Weights of a small GPT-style language model, trained from scratch on English Wikipedia: ALiBi.
Each number is 128 + 24 x the weight over its row's rms, rounded and kept within 0 to 255. Layers, rows and columns count from 0. The size above them is the row's rms in percent of the matrix's.

# layer 12 MLP up, 1024x256, rms 0.11, rows 613-637, columns 64-127
size [ 94 104 103 102  97  98 100  96  91  99 101  99 104  93 101 105 101  98 100  97  94 104 105 100  99]
[[ 84 116  94 156 141 140 111 139 125 125 141 152 108 105 123 151 150 146 136 116 112  92 111 144 142 135  82 119 141 108 131 113 130 157 148 117 117 116 147 174 106  85 102 122 143 112 132 117 141 145 135 129  81  67 153 140  87 152 130 126 136 111 118 154]
 [105 172 121 109 143 124 116 162 129 125 126 198 146 111 157 153 139 144 120 117 179 136 171 132 105 122 135 125 122  78 101 128 155 104 100  69 142 126 166  91 148 140 116 106  71  83 118 144 104  97 131 140  95 146 111 112 118 101 130  99  88 118 106 150]
 [141 124 106  86 148 159  73 138 123 130 156 166 122 170 118 119 126 174 139 155 151 137 119 156 163 101 129 128 128 140 150 123 111 128 138 131  88 107 128 136 160 151 114 146 139  81  86 139 134 130  96 154  71 154 140 121  94 155 114 123 137 149 141  99]
 [ 90  86  83 131 126  95  97 108 114 173 135 130 108 122 122 133 124 169 119 124  75 142 108  94 130 131 124 178 153 156 135 152 100 112 162 133 154 110 117 143 150 106 130 129 133 145  91 146 143 105  85 106 123 112 165 135 194 136 124 130 135 161 168  84]
 [160 129 106  88  96 115 139 144 143 140 118 128 155 166 131 149 146  88 129 158 157  99 109 147 101  82 161  99 142 103  71 140 140  81 156 111 134 143  97 127 175 130 127 109 144 106 109 103 130 127 109 121 110 140 125 153 102  96 133 124 120 132 101 141]
 [117 174 126 120 138 180 109 124 128 119 119  95  80 161 126 100 117  91 161 178 147  96 155 136 159 138 147 138 117 131  85 123 102 161 114 140 106 133 114  87 152 136  98 173 135  94 133 161 119 134 126 118 134  76 129  71 141  98 121 114 115 123 111 115]
 [113 121 106 128 120 130 113 132 185 104 154 139 133 151 152 164 144 144 130  83 140 180 115 119 116 124 139 121  94 116 141 129 149 106 121 136 113 185 139 133 164 145 106 106 148 132  84 128 114  77  89 127 128 134 133 137 129 118 192  94 139 123 100  80]
 [111 105  85  91 132 172 136 150 114 149 145 124 107 142 107 122 115 113 145 126 142 123  87 155  75 128 127 142 135 109 137 136  80 110 111 119 149  74 137 152 143 151 107 109 169 103 152 164 141 100 141 113 109 131 134 146 129  86 152  83  78 157 172 153]
 [150 123 131 135 115 105 133 120 116 152 131 128 109 124 104 110 155 153 118 117 136 133  96 136 128 113 132 138 106 120 100 118 119  97  83 120 133 170 148 165 145 113 128 139 120 120 137 132 191 118 160  94 176 119 122 120  94 110  84 116 123 134  99 102]
 [128 147 158 114 133  76 135 118 138 139 129 124  84 135 125 136 181  79 109 124 154 156 143 139 134  71 126 174 122 102 102 162 105 137 130 139 143 123 128 118 164 148 171  75 128  89  85 108 128 125 137  99 127 139 109 133 101  86 125 144 131 115 175 134]
 [112 122 163 111 121 116 126 102 166  82 136 104 116 155 105 147 145 127 138 137 105 133 105 186 167  98 154 111 124 132  78 108 132 105 137 145  87 124 106 147 137  80 173 132 120 154 165 138 178  45 147 126 104 113  65  89 118 119 143 137 101 128 138 142]
 [117 135  96 116 120 102  85 129 104 142 152 115 140 114 138 112 162 116 152 158 161 113  93 122 139 100 161 136 159  93 139 125 145 124 107 101 140 123 115 147 147 134 112 131 121 112 111 121 125 158 102 128 125  94 140 119 124 123 182  90 160 143 101 169]
 [122 126 154 129 158 129 129 134 151 107 158 131 119 129 144 143 160 138 121 134 178 150 162  66  88 178 136 128 149 147  73 166 128 130 120 136 106  81 133  84 124 116 130 113 113  88 102 168 118 133 163 165 128 137 123 144 184 133 144 125 107 120 105  80]
 [116 160  87 162 115 115 149 132 157  98 143 158 145 118  94  99 101 164 117  89 123 139 122  95  78 126 106 109 121 165 118 106 102 166 132  95 120  89 124 108 107 118  94 133 120 130 143 115  77 142 127 130 114 108  73 132 163 168 134 127 122 175 137 110]
 [111 133 142 124 110 157 154 126 161 127 114 113 185 101 128 145 139 136 157  96 163 111 161 126 140 147 114  91 165 119 116 130 118 126 134 120 122  98 134 131 130  77 105 124  99 113  76 128 126 120 142 156  89 123  83 110 143 110  86 122  94 124 120 133]
 [122 127 104 128  95  95  92 166 127 141 121 160 100 130 149 125 113  87 122 146 166 101 123 142 184 111 111  87 175 153 137 146 128 169 138 142 118  94 141 163 117 113 101 100  95 131 135 110 146 123 136 131 112 144 159 174 101 128 125  94 136 132 162 107]
 [ 99 111 107 165  74 140 153 150 124 118 114 113 126 113 108 130 175 128  96  80 149 100  54 124 108 127 118  89 215 138 126 128 117 156 135 157 136 115 158 149 159  93 112 150  85 139 114 118 159 134 103  87  99 149 151 103  82 107 107 117 111 113 131 128]
 [160 119 156 154 169  89 125 126  58 120  63  53 162 129 126 103 149 106  91 163 132 149 116 143 134 114 145  94 132 157 128 107 140 109  95  87 141 108 113 151 154  92 162 160  90 120  66 124 110  96  92 142 157  81 151 143 114 161 179 156  84 133 122 148]
 [ 94 137  92  83  97 106 103 104 114 156  96 151 115 136  87  79 101 157 145 108 117 122 160 121 159 116 127 141 140 169 106 118 154 140 130 131 163 141 157  69 109 139 109  63 129 153 147  54 142 157 150 145 149 153 155  97 106 126 101 166 141 146 180 146]
 [116 149 148 157 112 167 122 131 109 125 193  72 156  99 116 160 102 117 135 117 156 157 164 157 102  96 162 116 120 150  94 103 116 145 135 135 147 123 131 101 129 125  67 143 107 152 181 128 128 118 102 118 174 172 133 138 121 123 127 133 181 101 123 126]
 [ 97 114 157 162 134 119 106 139 150 109 170 126 127 133 103 171 117 130 142  89 144 155 151 184 139 131 121 137 136 132 157 142 134 151 153 100 110 100 123 104 171 110  98 147 123 130 180 136 132 137 140  79 137 164 116 136 151 124 122 131 135 141 112 152]
 [122 103 129 116  79 155  98 125 108 138  99 142 113 124 145 135 177 162 126 161 116 135  99  99  93 106 141 113 140 131 118 122 128 116 126 110 158 125  95 157 142 100  92 170 134 135  98 165 126 102  86 130 133 134 172 142 125 132 125 156 135 135 138 140]
 [146  92 143 118 158  93 151 103 156 123 136 116 172 121  83 168 109 155 150 139 122 149 122 119 146  96 151  98 140 140 154 131 143 116 100 123 141 114 115  99 163 154 120 109 120  84  99 190 145 128 132 105 113 128 112 169 139 144 125 137 143 117 112  97]
 [128 131 121 160  91 152 169 137 152 152 107 109 139 113 127 164 125 109 168  95 139 127 140 153 120 106 104 118 158 129 114 115  98 134 132 140  97 200 131 174 175  66 136 138 131 119 154 110 149 148 158 130 140 143 116 121 139 132 139 104  92 164 127  94]
 [106 148 121 155 156 156 148 170  75 157 113 112 156 117 144 144  92 127 127  93 100 111 147 133  94 156 139 137 132 138  81 121 142 143  89  73 126 117 139 158 131 138  78 146 103 138  93 147 142 138  95 114  96 128 132  92 145 119 145 118 120 109  87 144]]
# layer 12 MLP down (transposed), 1024x256, rms 0.126, rows 613-636, columns 64-127
size [ 89 108 103 100  96  95  95 102  90 112 105  95 104  91 110 107  96 100  97  94  92 107 108  92]
[[121 208 140 139  64 111 109 101 127  68 125 148 121 114 143 125 119 158 113 126 138 130 154 156 139  77 143 157  83  94 171 145 117 127 124 102 120 117 148 148 162 167 172 117 140 143 167 149 134 110 133 126 128 112 163 103 157  73 128 156 104 129 182 140]
 [128 104 149 155 128 167 131 136 165 122  61 152 170 121 137 134 132  97 117 136 145 150  89 122 105 123 143  64 142 131 134 133  98 152 110 176 108  81  80 127 152  97 118 121 139 128 127 165 112 125 151  98 148  98 137 120  92 135  58 157 140 138 108 125]
 [ 97 146 171 136 103 103 129 110 130 173 131 144 106 172  92 108 148 132  94 129  88 169 109 167  93 111  82 153 160 127 142  78 119 146 154 108 133 108 109 114 135 144 116 125 126 135 118  94 134  89 103  65 134 160 147 174 146 130  90 106 141 120 121 124]
 [109  99 118 126 150 150 124 112 140 142 147  86  99  75 116 127 132  95 112 135 114 120 132 167 118  99 131 126  82 135 109 178 110 163 133 121  80 120 120 134 158 136 126 138 143 105 129 154 123 160 179 112 135  81 153 128 120  98 111 144 150 126 115 106]
 [128  94 114 126 142 149 149 138 172  69 158 133 131 140 123 139 129  83 120 122 151 149 111 152 137 165 144 122 145 134 147 127 155 114 141 119 153 106 129  74 147  83  91 106 126 167 146 104 134 128 111 114 111 136 116 157 152 130 134  99 151 124 128 140]
 [104 112 155  73 131  93 157 129 127 126 183 136 126 111 115 173 142 136  57 107 135 152 115 112 113 140  89  78 140  91 158  67 113 136 121 149 141 136 171 111 127  99 145 102 103 126 129 109 157 127  91  85 135 166 105 118 120 132 126 128 110  90 134 142]
 [143 171 115 132 144  97 146 160 121 132 114 131  73 126  82 120 150 127 136 155 158 116 129 144 135 130 115 121 155 115 144 139 148 129 140 150 158  58 145 139  91 184  98 142  93 123 101 169 111 137 198  95 108 149 105 152 119 168  98 169 136 136 141 123]
 [122  93 167 105 145 130 115  91 121 112 133 116 137 120 152 123 160 144 112 150 134 152 106 138 147 123 134 102 145 149 139 181 135 119 151 168 171 149 126 110 113 140 104 120 129 146 127 131 159 129 100 107 149 158 101 121 117 135 104 155 167 124 122 110]
 [119 104 133  72 140 138 124 159 160 106 106 145 137 130 125 179 114  97 144 134 125 138 148 103 150 134 127 164 128 120 167 170 131 168 118 162 131 154 159 104 145 144 141  90 132 121 136 127  59 126  92 138  74 144 116  98  90 114 101 145 137 135 131 124]
 [118 112 103 107 102 148 133 132 106 110 126 124 160 122 125 119 128 174 132 113 146 110 145 125 151 109 131 140  90 161 141 105  85 131 105 102 150 143 148 157 140 118 123 139 103 137 142 102 161 169  83 203 138 115 136 142 114 136 188 151 100 127 132 137]
 [132 130 138 151 117 149 118 147 127 139 132 114 120 119  98 143 121 139 126 133 137 145 111 119 170 119 123 115 127  90 113 146  86 124 152 145 161 139 113 109 112 122 115 115 101 111 131 167 130 116 138 135 154 105 138  90 142 152 152 162 153 142 165 151]
 [ 86  99 156  81  70  94 146 125 114 121 120 118 109 147 149 132 141 123 136 164 125 110 116 104  58 171 117  95 144 135 137 141 134 102 165 102 142 136 113 171 187 140 119 102 116 171 123  97 166 134  84 153 118 112 105 104 118 111 137 114 109 129 109 116]
 [110 102 124 138 143  91  90 122 110 136 120 147 197 156 152 125 142 102 161 157  95 121 123 122 125 112 161 158 113 144 102 165 142 127 106 159 112 141 109 133 137 125 170 141 114 107 135 139 174 161 121 122 137 117 140 149  95 117 131  77 120 142 104 121]
 [126 157 197 112 131 119  94  85 116  99 117  93 134 120  98 128 165 157 167 175 153 120 126 154 145 145 129 115 184 130 124  67 145  86  62 137 142 139 121 151 101 127 129 121 148 124 116 128  96 124 160 142 135 159 118 143 139  77 126 150 142  91 152 133]
 [130 144 112 144 123 110 139 125 150 104  92  94 157 100 177  83 169 117 162 138 117 119 131 130 137 158 111 167 140 118 118 165 115 107 116 123 153 166 110 125 105 126 139 104 173 136 112  76 105 105 127 107 157 150 129 141 142 137 116  88 103 130 131 210]
 [134 112 110 176 141 128  98 135 107  97 128 127 146 204 150 163 167 102 123 168 112  55 121 142  90 121 136 115 125 158 117 136 174 169 167 149 172 104 138 147 141 148 117 139 137  98 124 127 106 139 197 117 105 135 127 108 176 115 137 136 155  86 123 138]
 [105 102 181 159 138 122 125 114 132 153 112 132 126 107 102  90  84 153 170 135 125 142 128  88 136  95 114 155  73 128 117 112 143 130 131 123 124 171 146 130 114 141 141 183 111 146 118 124 144 110 156 117 169 112 120 171 143 101  86 145 150 125 126 177]
 [131 158 108 127 157 122 165 131 127 108 129 161  94 151 144 109 148 128 120 123 104 157 108 171 120  91 106 143 169 128 114 118 137 127 155 159 142 155 118 124 121 126 160 128 141 126 127 138 189 131 168 175 109 124 129 119  82 125 142 123 144 122 115 143]
 [172  96  82 119 124 165 191 130 116 109 117 102 108 130 103 140 116 118 128 110  95 190 145 105 133 138 137 154 103 126 146 151 115 155 130 150 122 107 119  91 131 112 143 127  98 129 145 130 153 139  88 138  83 144 170 129 108 127  92 145 122 100 115 102]
 [156 126 107 141 129 142 136 130 115  96 105 156 150 133 134 109 106 154 106 141 114  62 127 125 179 102 121 116 166 159 128  80 159 145 100 125 112 118 115 158 143 112 124 126 120  94 137 113 138  87 149 149 136 123  56 151 157 103 120 122 106 143  66 113]
 [160 154 132 156  81 137 164  93 123  79 128  97 108  95 151  94 154 126 107 126 104 109 107 144 129  84 107 171 168 144 100 134 106 146  80 132 113 122 158 101 118 148 150 102 132 154 128 108 101 101 150 123  91 146 123 133 127 107 111 108 155  98 153 117]
 [ 86 120 128  95 105 131 112 160 175 149 139 151 121 154 174 103 108  96  92 117 110 124 169 160 120 172 141 187 100 136 163 134 155 146 156 156  95 147 152 151 155 110 142 121 119 173 152 118 158 137 125 142  91 151 117 152  84 169 123 151 137 147 147 143]
 [149 114  90 117 198 119 114 138 160 127 113 131 169 130  96 165 128 154 141  86 189 160 129 101 107 108 138 147 136 113 107 161 152 146 151 134 122 116 134 110 133 110 121 111 136 124 137 157 119 106  68 137 104  98 127 145  90 129 135 112 124 119 125 143]
 [156 123 150 124 124 140 155 111 111 154 127  82 156 128 110 163 144 131 130 117 161 120 159 122 132 123 170 143 127 116 168  85 134 124 140 169 116  99 107 103 117 142 132 136 144 155 148  99 113 140 134 124  85 115  88 135 146 161  99  87 167 125 122 155]]